config.yaml
num_hidden_layers: 13
parallel_block: false
max_grad_norm: 1.0
Each number is 128 + 24 x the weight over its row's rms, rounded and kept within 0 to 255. Layers, rows and columns count from 0. Numbers have three digits each. The size before them is the row's rms in percent of the matrix's.

# up: layer 10 MLP up, 1152x384, rms 0.0444, rows 498-550, columns 256-383
# down: layer 10 MLP down (transposed), 1152x384, rms 0.0384, rows 498-549, columns 256-383
up498 108:099135108110117134111152139138152065089075169156124120076143083141098143158161131120121086096171136074127147107162139118146117133145130116139110140161163140130113130119153091115142149104150104184143111113144130096118171131169131144115122119121152184112124119149134156117135167143086125147140135130111174099172132105101130121113167145154177160140118163127135139143161139115159113196075
down498 110:138120087136145127116073121089138140074151110123137127142161149152134146126160126131133148130101102096075146124128141132142136117128102051133128127119143144087144101166143109115116126130143128124101152130147128123161148155103120155118141135125101138117133152105136104100127154147165086150124126116160156118150120160157099167128080106105121153146129116140161130094140101131153119126184
up499 099:147108117110133122097103142138107168118144143118153125137119088177137121161116123140152140125147111109104151125107077152166144119118116126100135118129123127130148129127133108117174106128103088135119133083121118141132123151162113124142155154130162112133129149134087143101158136072128127119112108127145074152138154089149092113123112139158139126127153136100189110120149157126154132111139
down499 103:151124127153134140131134129124134137127109148129091120140106135106128155163128156117110128151115123162100149109103131105106155099132142162179087111126134113116155109131136140160137176090138159164105080120045106129112132155098129122150144138123113174077117160107088077082119140113148132162078124121108169113157151101132128123146099134112084075106082118105160112126123105146140144078155
up500 099:106104117112106158166103103136111171104104145167102152108139149162124123132135144153111089173190153093106143161160133136120123102187097116108148092100146148155121139153190152161101100129092090133149080119109109120148145160129069106135119169135137128106139134122129138085160150110129120089107167145162142110141097096158130142128130097116144139134133146156173141159148113094141135193089
down500 096:130115139153153139100111130164115139095152113098136145171099116163160115129134118108143115144171106123163108104138083113164130092098168149181147115150104082170149113112083145138106149118122148112146141132085109134114110170139144123128116117137109135153162135148122078153106126101153124130140112110136103146116118161173104126086157145132118126165111120116122121127132122117132076165116
up501 097:099158104106129117061066112092132128136145169088106130077120109107140152098136143127134110122147109157102128098133114136092148164126114121143129124138175126176109152141131132122156129142073097154087133134153092150188147145132090126136142164125103076161132152155105164151136180168138145130125118133154122139111120115186149133127114139136115135140150145112103116136157161116135117182121
down501 095:096145106130125113122121156100121115133162149102145101114118068138139123132112110102114166130106114106128092174119103172122153152096136126171153105078150112148120162109154137171117122111116105126104169147136116092136140131170175142140125139121103129139129128182124153180108102162095083115115139137088101125114090129121149146142131124124131051119120137146069123136088113130097100105083
up502 100:089132123132112133115149091109123123125138158125119099129116110136106128098145169148119129139077120099128138147134120134134166137154121168107103151130113143120124116165145127123112154146119138139087174132114144095151127104121127091166136092161154139104145145132125122091118142119118175113080150103148135129160099172096131135164133137132156147126167132172178118145093111124121125151107
down502 099:081121118114111138100161147162135110148110097141103145178141098097098177080109105127127148183141188129134130104094128191109148124153131127071173130153127133153138090147086126126140135134055129159160127118108118154135082131124106122148118138114086085145132109111089121120131129105165116119097119138082081112084137133141139111114146150138134071112079165171137136087143146115163143117126
up503 089:113108146147153131126093121116158125139141107194141123113117113102138142109127128085112142167112133121132076133160103153172116155127164159123137088131173170138112130113135129118154110127104163100084175168141138090132154099127108110103090100109187125052116125143137109138120132087096105145122145146144142145116123175161066140135147104152117138129139122167124134146105132121101125116140
down503 088:125143155148072144136135137163157115112176115120087107120079114129124165116113143114106126121124147145102106158192114119135054099093141156159143159142155103131140111098115118129158100141134128177068161073094102173174121150133109125141110146124131119112103148149120161142099174109095127105110120070102117168168119142132135117157086125133147048134127058114139125137165119156138195161133
up504 097:142122138126139123152094116139097111145168098126146116138057121172124151083108126117112082135116083111087102100142105109173110109122135131158150102146108184121138090106095087065107101173155136174130158127148125095134135152137151116111149106117116119160130107123097116152164123104169075085100154101111162121146161139145099164156124144116106142108136132145173090165176141106088132133172
down504 095:151125120100102110138117099124102116125127112129193111154151084142111192129153140142135115153149140132157160171177115089133134127087140159125082098194084114163125096122141111127113079134121116124137102121137166100145129162138156151173141134141108110088106101138137099166187129168154128125074111114133134143101136112069162133141171089102146143105138109138128119097152182128116103141094
up505 090:135086086175157083128111115099086148131119095122110093165094137113092122129102100142111145139139151125113101109099123144083138118134092126127145102148139151128094110162145100127140125126122124155142121177118166097149098119070147079121122150119148137114156117135150127089107141116119148161166146112097163065143082148165138149093136160105099137131136132138145123109157108147111098131163
down505 088:102146118120184147140101099100116181155098100139121086124083106117130131143145138131127145127189165126129125104125112140110098155126116092152135117147159173118102101121136113139174140117129116151144127153087122104184111066124113111114126149104155145132127140139129129130108116096092124143159115121118105118148173109145120172123066131115109072122131090141155153110184097150128131117141
up506 102:117122102168142154148150131116095118111133158134119088153126111091151098099120122120116139108196127089139146124139112137146118108128125128129130130150103085127111137127118143107183127134126121109102101146140131118105147155136131131131130124140132170111138126098148141123128188138142171133145132177097146138121156129107083085106160132143084152143114131116130139111106185119112127118142
down506 102:158174138076163135171096111160155138100138116120139098093141078119100126135095117103148171151138160085080160111177138127128155121123122144105168117132139138146107176108116113119137077126105125158132146138126141158120119130085154126105138134089192127195141127125130174107131121152149116130095123130113112121117127095109119136185096121084142139154087138181119084163120130157137101128109
up507 101:128150107112079134121132124175136134155117089126134120138134115135130144155124120108122145129120154115125143130099138149070158130161104115111134116090104149168146110073140068110119133127089089113151121073141157135175116165146072099091086141144112120150158167088118174107147121117124144106136127159135156136115168144108155110157143137134124128141134116135154127137116180128167109143139
down507 102:157148115098109114150172118129141135142142135153118110106128144185103119163126101124122130106119128154115149118141139136140165162170107117159147113137126125119119114132144133193115137124118144110133119029151114122138089106138138177112124095131119108111128116134151122123159172128125143120133088130142156084182135128137127109117048180105121069143141141176129132116117126138121125130157
up508 097:098129117145110147094141152152116105079110103160127111114140101153172171127112136142143136185095135077160085137172149148139108150113101124125133129143127108154128099148144107145153117173149164133127145119156095154114130165125151125109136108119087141100122080103113136119113118113082152110121118146126112105116131151140125149100119141138113134192152141139139124098119142140108124141124
down508 097:139111153132114092131159134140148113161111118098135097114119186122074117086123166154076161145112127109099157147133124136123166132108137129119126121127162154146165097140155144132152143114147117132138134152181097140097138166147125165138124134118142099137043123128170144118135175131138146117145148103137116120111175136107159101113145111162137154138155127090107113091180137087100118093102
up509 100:154133092150120144100136114150147119135114120146180139168100136133090107128116106106167161150146089160126135144113127165139104158131144121114159102141124134144154126152167068120110105125132117138125123114157149156127147168126122090145112108144117091141189131173124146115165135138102128081102123126106113140152123126120100150112112110086111145111142149111097156145097140132124115161204
down509 099:109117080153117135136161133112159152133127144124103135165089141178151137160135111100147146135108122108132127121124100111133104073111101115141129120165174096138108127134143181154152154136095097108135129136117147101202085121127165146131127157159148093170149178155113152137133113117158082147119116147135102123078095129156155070158100112140124088152101075168111105129114050103107172096138
up510 096:122130125113138149128133140114099116106092127131113092129187140100170187144104120144096141115132137108146140118144125130135121151127067137151138134151165145148122118163135119134126099113159119159122106124120103120135138125127121153137100120151176091099160111125077145128126159120135096124136093164130114096127118131114159184141161131120129147136144137124138114144162162086049121145119
down510 090:147092111140101132153195154098118109136106122112066136139121131108128084125090176154153141150127141151122145161126133120081095148117150118114135151107110129096135095148124134150104112135154141107169098128054150111120127119118144177128134125161133165142160192090109067126085150117138135145143110104170125152140136124104119097130184115141172015069136144155131107127131096129150133142125
up511 108:123130111107107108123144110141156119146103100138122152133135048104147097125126098096131102137142158094133118140135153090144134156100140173178169126107098122125102105131142117116117112138152090112128182127145081112152110141142087113152084143089111115106096098127123149142126167116113093135122113179129133145106067161146138102153144101096169143137130136188163102148125146148121109169129
down511 107:161105108160089120165108114166104111170129131122180131156159121106147150117115120145127098090096144128121082109120137146148114125148109106123105189120105137099171105161156150108115172095159159105127170123150163099134145117122137154097137145125124144184046129137155122107141094127103134095105174109147092136127096112131147123090095091117135101136149103123141175110143134152117156124090
up512 093:079141158163120173142104130093151114163134125145153106134108112122099168100146112139171086160135121163123118112133148178107083111146127132150169140158155125150131136112109134138097147113140137092123093098128146093129162150131124091128123139116124124111113106122133114130111150074112078118194137124114116119122105137149117141103116109136099148170151135149143153146117134085147118149099
down512 095:103165107164169164137147150140134133158136151127117128103100127127123128176141085153111143121116105153086141147130122111160095117104136137146083117099123112131167134130112098147083114135117140117115170146098159129100112158145141125157143129121126187090106140101125144149095120103153120129106135131123104104089089134154110148136125110144111083134129166126098110157120142106129106130068
up513 110:138107105092131119141138112128122125121134113101148132082133066125124137090120161127153093129127129152150166160122134112154121104180126111127148141148148147173123082098124125110128124091110117145138088096148120134160139160131078123134119145139131128104177179086127172134082119120097135103155122115108111146138107137131112110162125118131145150138120118083105080144142132139129086130105
down513 110:106124128123138171162148108115127159105098150159123128146113123156152176134179116113105135130114121155159144131121171121136155128189098122153106134138093137084169149093149144125140140138176089114142101127114130137097126119133101136145126134116148115132115148136118120178139187129095106122145123105126073113170116145141144141121047087091139063142156126091128108135073143122119128114087
up514 112:106129147132106116172140131085121107088135137145114118128117105106150098159095157143151119141176137090118152081165124205142174136137125164180128150114146136139155130138138149095117112128105134150155121125166109114140139121149152113130155108163079117131131126103097148094145158158151125101106117147122155098148155148102134125108166117121097151114124183125159097152157098073112088110071
down514 111:114157144105126131133136136120162086139126158115104102090169142150121102134124134117159164079109094171115174150141115095122109125136140104123134092145105114162138130101130144158118161136141159165137088119119116112166179115127152102101114120141087128117128153140174093105140075148163108108113117108121150100126118145170110095164156132100123172161167138143072096152133114148086142160091
up515 103:174121124119116147143102159125083108120142168122135129153122189159134161120165179088143096107126149107094122101104122128152161136151097131138138143101113119170147083135152144151091108081162106080102149117149118118115128124140089114155133125074173119127168123102098130127122170088105127145114112139149130107149099122111171143103138131153121135144104137160172121154122135139126132161169
down515 103:110112144087080159102128121132120128090077149113168122098128085174135115124096156095169187095143068127147151154139158153140102125132155137129171105127120108161088150142133138190130118143132145109156123117162173115120134108144142088113118148110114163122204135146066114115131083123113116137167154137131149108110119185174117134127109077122104132173079163130125140122127139139143125081153
up516 093:156162152153120138169098125143119146166132131126103093133137101143132127111140151099087104128107105110127112180135167132123096142149130134137125148150119166150091095114177102127147143152099125117141171161127134086119199163144113079126141117117134082116140115096115139145152144105145144094149085143081116176103128135110165158089171103167095139144115121130121144150103140151116118105145
down516 095:160145140106111126086102154127114104118111152152125110138136171096106106151136117157129116123138134173143144082119142126118148112120121111137133140170145125124162117112122087123130105084130073116118104100110100121115123122127109149144140113126069113165110152131149128141105142139125135109135118111120127144137114141105100114159110125099151097103127082146089129148129189150155101168122
up517 099:146123089165088130121144097149161134134098134141170086134137116120165149137136118153105144158160084163158143091128137129133114124122134181125107113121124117106112168089175107129156118144117116117101122096153142106175151102128128132115110097100098114082138108106145143070112156085099129132095130120154141162185127176078137147155138185121097138158128156123104142140134162120109107111123
down517 097:103171106095063150142097088147121169103131108148084109117117109114095093145100106073098140138140146113116106085135092126146133160143097151128152100158173082128114146139121087107116167115125134158110091111105125098132105144171165092175103151163192125128146158089116122129132093122113162171128090170080172159167150188142153133126152091167107149159127168069130136122133194131099178112136
up518 104:121161134074127129134163157130127141092113109155123131135090130097155138133122167102135139169124127091089134098125158180101155123110118154139164133190102123127136109131113147116111089125154082169132134083132108104166099165122109135099127137126106174159124136162106146101139173127183139129153179173146089117109141090112140129126170193150142140136113153117156130109090150104091095132155
down518 103:121140172103149136126127104123108123135125133123127134162128137176098191120093180140124184157123161127144123145169121086106120162132124102148122178105131149138121087111131141123117134111139126140141097147121114103104114165149134143099128149131141083108113125135112120123137134101137146131101116148153080114126171132076125150184140158130106205140103118137085122144108169105104101119093
up519 091:115165150132133102124103106175168174117111104150133122114150141137110161099101123078119157105149096098104118143097124143121134201112129129118099129152148149157121126128128107131121140115143119107164120094145062115135175170141134109127122114137179148142137093105125159167124130146088159105091111100142112159157110130153101153099128134144129132115128193132136128104155089141102104109101
down519 096:099123145082149159177125074120146120197134129081146147123097150114170133133105098087097163155110110148122129126167134098106141148136100136115102153117112118137129138114113134135151149138130135132126146117154115148139107134094138113098137123117108112154110119170146123121093113149138164097123137142142153104142125134158163139098046109124142051139148116125100108108125179108144165149124
up520 090:122122110144148171134108112146103110118127137165090083106092143101095109131086129101128138166167114117119187062156118097127115144161124094120129115159137133117122090116148108128128149143103109149121103120119109118157127102124117159149091107153110109135117148140090123132128140164143113137125118128101161124151180125146137127118141175131167170130093132121137132155145117143154143119111
down520 093:089146111177177123132102133163081140145125079107084110122095109115143166108170132158125128122138147120131128106121128104175099161122078151100131150134129118157113157130161113120143093131169113133138168164106129163125134119111154150083156121102176121073168133128116091146184137128107138124133117117093107111184141158095111137085115149108162077111141111113124069095121179128103132139130
up521 107:137141135109115131083152136168120153114118100157124136145118125154133113092128141129136165131115129095124130142091110134139100124139148137137109121164107153149140116126134104118084141102166119133154199145138150095172161138138095105118141083117154091146124162102088124142151141132145141146106134098111124110136149159151126141146160143128119129108141125125137093160176147093104125167129
down521 106:092162174143119124164126131142157159141117129073095139134167182142140154130103161105145130106134113131134138153092132146131145088110153129169079118110115124093119132090158174118116148126120132143126107055087190143136141143128098104165097144127153131139131158140116102118145123184097111152146101187148144145105094123121115108147140162082148070106126120097109121093103126108157117105124
up522 100:089160139133120135113112098113128092139146097125140125096140116136124157093114140168113160133141143150112206105111115159089159173174152160110126157145117124125123096128137098127110135124123149124112128119134159119147127123098168118144155123125121129144144099166142131131136126147106142093121110156124128104132109139162119155145102123148109128162165123155126156109115113093143123151127
down522 099:154083133153157163147125146129124169174064115100127120161103159128099130084146158124160151164116116135150148142164106139142105104140161137133119108124092115151141114119110122128095109112144129108086124158115129156107125147094148141130146118171142148119119094118153082091121138117153124119102117098134153137077129140144102095139119118107142074112076119141140120052115139130096084115124
up523 092:115133079137115137105122139174159130116111153163130126117127075146104138146108110136128146082191150144160160146119146149129119181143083147194100141121128147128127142145153111137087107127110105127147162125153105125114134093113137120120132132108117130066122168100129150145153124144127141112159091080112161154113132141152111105128103129126107128099161103149189176132180121114174141077150
down523 095:128102109124104104117118143156149124117099120140143102124139088154172106145146150145143158117116128128141115123114125133121127147163093138160132113138135101095105140147159148095108119102130068101147130111133105139137100097087163133111146121107126174117134119077093121147159137097140103120111098098152111136139103126133152193162104099163110101109195074143134153143095126107105141117108
up524 094:160096137156105111136126141132108138119107139146167123110155139115090129064130170102107135178124100077098108126121110124144179136109137150110153109174142153126122120139156133135155114137177128090129120121132150085151165136091102143118113128129187129127124145162115153093125106127116129125158155123110160072104162140088111121145141133133155144131160147133142134129141090144145117166112
down524 097:092112126144141114079102097127128117111165145152124104120131107124140099109130172127125199142096139124141145151112140131108125165157162131112127100148078108108132126127148134121133135135122127108132160124124122141127151147119130165123142105108127141144137150107148135151114116151140119127125133170121103138080130138125147086153146137084178137129169122102102072182095188115131124124132
up525 092:094132054100121151116123089165107124103159074174180122129086131120106136155109127111125107128154111114130131166108145155156145076128116149111139091159081153125120139147170107107172115130119119164165139087116156137174140159148154147081144112112117109146090126149120129076139129097126123103208113141153117134108149161135147153140158159122141146153136133106119126124138178111125144171103
down525 094:145110143158111144124102088108113202106105128131088144105118135155138131128130134130097144129132124117160152126113138066133142143084148111116147133143118137146121128101137114162154144119125187090106142128120142113149112134155150100090149132119132143170148168174079093119125147082128108120128123121138076120102131140123149146150125127146204108159108089137108088090086149111122129106135
up526 101:129117131132154164108142152129074125090128100123154070146136112113140147157089163115113148132155131142111174130176114145075122109118133121135142169132130136134112096127100131131128115133108110075059154102144113092168118154160108129154108139122098162092109148111142129070204152159118120145117119128144090123104096151085151147122154151157085147125127150122117083130159148153150111133151
down526 100:116102125138125101136094143074117168077111153112116162113155135121080124161094129126136105133153185118119117109114157141103105114143118113137124113114171166110131153147104131134111095105105139156125167142136121086125128160122147156140152119164101171107161096114104149173094086167120115125105102100143135116114129118138105090147144150124133129131160070170125130120135125135130149142117
up527 084:139148100131170136097138137148129132100138128112084146048179132128118148114128121126130135132118147128130121115144092124144161116149149118119123125169169137169138127135148132128115119132129146111125128118161143121144147145183118129124142146129095081153101127135137150149128124138084160129185103143163160155159135112151128108111125153148094125121089136114162124133145111133143111115126
down527 087:102164150156129167167146113125129137156103119081130097087144160148118135146125153121127139152095115119105112154130115151139114133110146116120115110136120131146134147125159117155103115118131134118115141113124130151151108123099136148153114085146156135128066125121138132117133112158121097119122129127166119158115131125100121091113059144134148000106140140119157124115119144144129098111109
up528 097:108090102120089122080113119129159128093106129129191114134155074074159147138195129123113130109140112114147086117147127087125141127140119152177142109109154112110156145122143104165131115127110109190173121122149091103145153127132155112135117170127131098102128131112126170140124107114131113112120113128108147129154129152159156111129152162133107149110125135141165130140135132110118147117186
down528 102:100121133147120103136118122094161151129069108126122111118104129147122121166116142105118142126110105141130148108118150155105145148131137116161115111101118146109098103128119137121142147158157110162160145156182124160142130104109155091159094134127111118127131141126146110166141109157169099161138110128144132100083120149116138153131162138132111096132137128109085085123157117128140133079089
up529 099:159139130143140094145116125140101153148107134153149118140123090146109125110114125109159149128113138107141137184099139093127107126160149119127098117125143075152090113122133111093128122114115108075134152128151084106142148104111062076105103169138126090102155125142101117098176150139138133139142066162092102114152145112122125136124151117106073148120141131115147133109137145100093093111148
down529 098:153132093172171120170146134116149143103150118115154133104092127126130099125100206086113136148098155122123130170145147119077098102103126102123129121141147143108124106106132087134163127126140160149130123166149135064141112146168140121125129108146131109145138147133070132161136100143108130112139156072111088115145170143154111163112108111109122095115122156142105164135166125135189126106099
up530 100:114131101177091145127137123062106166099153114146136138122113156086146149129164138163122136115123133121182136117136081117101162107118127142110131151124103161140101146160107146089107091161090120124154114124116097115134097116135147098161132145138171143130131124172094153134147124116096159135143133115109139085131154108129098161131174190133156157157155128156164149161123129109109160145111
down530 103:139123116151092148116129143113123097127102186132150106139176105155144136130123124102124124108103146115140125152139091182164108108135125127137088128116129143155138142131115157085093159113094147094109146081135114143162114165086102132106134143111133143134121138106125123121116136126126115157115092157154068145138102121132123087109122131090212122111155112153110110154120116138161129128109
up531 099:123168106100134157122116110136119153144120139166146090091129105127090162095129154137110125142121102079126137078107124140159134142117136115112156074120080131164128104109146145119119125115126114112142125128131118179172119162139112088096140114153124099139126127122143145074126167086125118085097113110119096158088120163104123107078136112127150133076136105153108114155165133117123132144104
down531 101:135134093118102137141112150140137115114131141143113143172140124132130140111143128127127123129103081175117099128131141131102123086101116186134123132173149113135130146120129101129122138124152126129100125115133143138136159166116151106134099160132147111158151131168116107151144133152139086173093109069143196151161153133113100127120108118169110135145144162120099181142121111095093159126151
up532 099:146085102102092150133111111151161137104123157161130119121099120106108129158143144181116109129142119085135136161151101128093153111129103140094158118111117136127155118186165115107104139120131107153143148106118117118164162142129082130146111162140121123146135156130139159138190161113134100118131133087071151116119121151121094111118093153138082136098150125160121097139104129088109120151137
down532 097:104091124114105138123131110093134134085088138128103141099138112122111096139150144149165142144146113100157185155089110111119085151097095123165131116085106117125141123142139148127111103084116131133143142152160138175135126168133096155125127119134113146137156157149142079120139058103123143144102099106115116088135103122145149142170115160141121085122124166127121126078104107109144163120137
up533 103:138109128089109118098133132117154136142084134140139106136130120143118160098106183093135112147083086141093171125148094083140127123153138117103151091112119119137107117114135111099137126113114114098183113122143125169138129143137109137130131179152152128110159116131141148074127132095125126159112083137160159167109129127148149158122135107108120138090144124104125129137117182134102145118134
down533 105:107108129120171120145125147127116105117101120108136123176114103088126150158110109108144145142094070138121178075107127095138110119134137163125111128159116119169122129158116144101104129150126172086133161122165124122123106087112119099153113184117162199121116133109120152121193158086137129103147100125130126123114160121088165153100146129165106146128156123160090173131093139099142127147105
up534 097:146102139102136108145101130127161130160129115140162144172131132102124099095100109097136140095130105140120116153148058097125076144156166109173176141126123121150134112131124122132145159125117129113194114090113116095133103150146134172100112149102134114115136148162133119111131152111170109144099116132143118157125154102166128139108126124168153167089139176123149126142137122129079142115101
down534 100:112146139154090141124094143108096132085153124128164113170112095114137130163111152110152136105133112129153154144131119182126146130082083095100101141083111144111161110155122124080078160134100094123091078132147135129097130138120114162136132115132116114148094129157157133123144108129133178132130087140125121106167115151124139138149127138144101136084109100115157164109097110105080109131098
up535 100:121180129109121164117073124131105167145140140138107128120054123126148155091123140106065120123120098109119132081114142136118142106138148161153157120162142090153121133108124137127105124142129126105142105131145128144177117106154132109122089132111115121091161129136093163145163159116144140109102100144150089148133131155135147158132159147142090146101111140179106110117151125096125073128151
down535 098:141084127135102116085184161165112158161098138160138099105107128151138110144133157152155104120173141100107127146097136136148153091169145162132121128113151119119127115115119141142141154102140120109131109156146131114120144123083076140155085132124183138114127133108088132135131131137109104115123118126131180130174160078122132139155106169100125062142121128178138100120134123124177138102121
up536 102:136153128109086137141137144147100114125098098149119117142135138208132170134136137151143117104134126111119060100164091193126137126095122150148094157144128112149093122080136128135066155120098109159153152112101120103125148141092102096164100084118158127081104115116117118157175138108105132093141152139141151137090126155120144207162142121165118150145137128151160143107110174120084149169144
down536 105:141144152165137138070154114119137091113114104087114112120150090125137126156087149083110130101135143125115115119112093145134129137131082112130121132124135128147139163142147141107119184128141141109139104153111180156171115112108094116149140092099099143137146163100147062119134137155099117142125118094146150103106139156163100145123121145098098102192132064146105113134093179107131169152139
up537 099:131137127102112142137111113151137170120096122113142128172150100136129105118159148106168108158123151143106177125107094130117128144141158131137118115170104176122146153093144083135111160117079116138145133078147102133123174137084099179148138145135118180089181120129124143115131119104135188118146117153136117102132163131178139153152130128114121147128053122120109155132137131123125137148125
down537 099:133149136041139149155139125088115106115106132105162088070097138140167163110098109119125147104159135111106114111113100119140161158115115080155110128131119131122135142096133116078106117177151149171151114168139133136141175152138102106146088117168095119133167098118140146134096160120123099134114116044135125112129135157151137133117138120149145115096132129133131126177153170093109157125128
up538 105:119099089151075081091087128139164090152098132153117089134130133163141120142148140112152144120112130106150139091110111102127140152109158128103131141121091102130103135135167144126114111103155155161169139134138173128125152135133127100129113143115118094119191161124135141141113128121137112120103125139107147137159120136170167133136108138118176139120124129143154121119135144111129167100114
down538 105:101142122126111127082083106171135129173104177137139151130151131102144138088126100085122164163176125147113146152102103104111166129149139114127144116118193110129128164114106107088083120155150109098135088130163121116083130108137124164107149150140160155120106121115100133130096156129102123115137124124134110114143121134129158113143099111106173064125144099165141128117114142119119109089117
up539 092:160120123148114135132139095108147132157127129132148104138098126115118105077127122102168109098095081095073149131128123131152136144138104126134137113139144116157100121150136104114144139083101129083118168137160119084131081107158144136102143143152161125121130154115129123093146150143083158143129128133119129139113163106157159165149134124149113133118110136179125098157162159108123134096115
down539 094:114101134122147148173134110163088089136147138112127144129149098117110113158128135110204117105110134161117151136125132134131118130139101130103094085160137101116154125116096135127113102117162149098091116146089123149104115093146145116133169118126120115126157111073113131125153120117189164124099108114148073186125119128149110104144138119174164062134156073101117115142099127090114133125116
up540 103:126137119154086130085121103120157160126133083175105081087073148146115130100151165104075117149106095139102119104139114122145159189132130153149089153152134108128090137121114138129156131087125145126135121136156141110155165090136122103143137088143137132071114137131103135122131153108139094110123148146153138118115109090118131133113167120118163165145146174135163143175164136083140151118103
down540 105:094108116105155142139144164149124124112137075128120142128192140133148149114135086088138150114153133106154110131100121147138056112171130096112099092077158137118150141125131114082133127177155117122142137130146124130100142157119127118097138123120153124148120125099116101134122136139127144132158109123110141118134120157111157150146125123154138127169155121138144086120133129132155093143169
up541 107:133145161113114118117101162083117133160135143126095095178139116119144106160125165108160116134139117133108123092146112123103166143208097165138105125108149151176115131100155144128170131135131096132182140111122108191120158121169116096108125162137124129110134116107140147104151114119121104149121081114111125103126124159144100130099117142112131129152116160122130093145153138174109121182109
down541 109:147098156127129160135134118123160100154138138135179081136146160122133140145112125178139094139103129103125167113121144155098115146140100146119156139118134096132158108097134150134125149134114101103117089116156118127121130126146099127107134123167103125150135111121131130099116116112113113086132159054142123093154151140177172081136113156213136148121131144104120164097120113130152154118126
up542 102:134125126109129134104136170129137130144124118161206147100120138122123171106131124121138070164124122057118133118082146148079109098151101122119139156123153139153150127107140153133129113169119120119144121134100130115125135134131129083077137137124122131143169122159129168113155140105109151102126124136120144132137117133155073162092196122140109158150149131123137105106122115114078152140086
down542 100:144156171117146123170086128128159185115110106116112143150162129130148118132125136130127134137084104125127135118137099143148164163142157132101103136136146119109126134050135123083165120109173136090077149085149123177185075123123124139121107119103148151132145131134159096091143151143138141183177098148152156127124150080152157115104112128111155101123093122156131098143119125139146136129170
up543 097:120157074147141112111156118164127130140173129132199156121115156124073143132135135144153084134123165103135135114133090175178101111085132178114104143107117097127169130169117106075140122099102137141092189103137154096128151177150148138136102116120174123147127147167137138114146149096132153147156049147123176125140094157136118166081151104168102141141131147089197107144101146134162103131116
down543 097:149142087192118113073160141134131167118143143107104157105152115116129161133072173117095137134145124145117140117144137140161125148098137139150097136092127106115097129115130114092138116126115130092113131107111135134142130129112127153140090108169095091138188134135074101139140118135149135174111139107119154175109121104107100134108127123142081098170116159151159107140116119132167136146127
up544 105:157125087129083136114150150120119125131112118141167113157103108133103135135087129122143132133107098112097123123144132144106143141138119150142153125112156136136159156126141160118180150125101125141135075114158137118097163123113146126085118125162128110096136146153117104121141127124119091121128106156141125086102132124144125118103154120113087163165163152180139095186128091117075125158141
down544 107:158129110152094131125142117159079153180132152137186139166117128081130117178125133171113136123144090090164089157078128133110101158118096132132159098104128135132106124132122196134076137105123144141126120093135153154098165136079146138084138136131146146120135147135133167173103106149115142129131140148105131133083122100136182112157175124119118152161095135152109115151149148174095068147116
up545 101:060117148079136120166082126122131122160078128169135126130120162111137170102107085118094104136142123119119100120132131102130120159142072152154136104158118145154134118098103130081122101117124145131147119138113145102129111144116152110135126154143146151117151136098121124139126122044121160097113119113115149138109145106136160157124174114133146140137137152107111169139141123110104130116123
down545 101:101144112140101130158094139155105092146172113075146107115128140126174164158131140133112133122139147133112130145096115116087116111138112100099147128171155132168142138144146129138174105124116075125144125095170129125121124144122098150113106107150168128121123207107081104122159075126133112111157128154103156149126147090115120134138092166082127099131122089124139187128119119119109140186143
up546 099:115141095138134143158154124116155128136138110115150104107113101103120135091132179148196130120169172111089132134081138131148073113111141112133121123111114146102109106108134099124162145143178125113150143117153117119108136139087154092176154124144151136075126129081142137108127115093129142128142137111140162160137099159116135150136118105150130140143109152145104132118072167121128112111107
down546 100:123132152110149145125140168115137129156093100114108139135105152160104111178126112129099156106108123152083116131128160119141132122106145139113162138118110069164164127151132139107164114129133109152149136167121137128095089092134119123060107134134121134132152122114107092133119181146132122123140117162082107154104121089116099130112166132136121177206127133178103121137109128126069098117138
up547 088:116107129178154116111105109118089109133125091139119131183128134146079130128145136130084121142097113124173134110164138085157132146153122148109044148196154100125100096145129092096127072100103126145115127156107158105150115140102114095140187158132106122094111123159129142153142149079147139174141119163138113153123136147125141103142122123111105135144112153102137138145151150160148076112106
down547 090:120140090146122129115117083159150144103101079114103107168099116154110087132159142118085147144127108143097135116153116137130105134135076108153087122133142108118093121097131115123128107119139122155131126118119132112143121138121139087136148196128151108141162109122092113127093132170123083114086137160096102112088116100148176165113083132149152079130158131130160127111136115133140117085108
up548 093:134131114150110156136066101126073170117141088127158150171111132154087120147142207120147116129157122097153125128154133128137098148155126140104113135139119160112130145159108145138119110105119121141168170096128154116111144141122139144095146107099175116147116126123132135098130157126132161111109123143116109082125129142098117151123140137114111133134127091141135167144137197140111131137091
down548 092:115137107118130113099144124115129172150133124143117118131136115103135145104132146132067130100134156106084102082122150106069125112104142096102181093123187140139129119156118083130167112122138155100113109185095144107107171100120172151113142090157141135158148093123108160159128088104141122127139121114142106130136152112127110127121107176115155113102139096123148115152102139114145128101144
up549 101:081117152131114122134118116089116087110105136125150117128116103131137171137118155120149113099137083119139131134147112139126106125127150119105120108124123140116112125150085115117154151129129138115125066117118075150157116159135111131107157089112163143171132140141111146121107179119117126134129071145145155115157121147119100164107119144143130166102143119121151110136093142118123145127103
down549 103:114133112112132102122070118161099109107133092120089131117132127140151108195149170110153157098142157150094122123174120134117113109117164144138101140129124140116181124098155140112134164079129153120134156140093127059111154129100153157108097134147114096188130148126117138157067121154120136118106111105142129103139068126149116133150133149121097097120157081099138116122132116133106135114151
up550 098:111151121134110154104156145120107088164114100126100108151140150156153098096111143167156168123111089156162101134148124152098152135128165122167137134130128147145135147147139148104117115128114155191081122129132096123093127121106167149136155067121120130123130134111141124120109131131113164124113121155156164141116100141145139126156132138147155135098088126179137149156110111127134108109102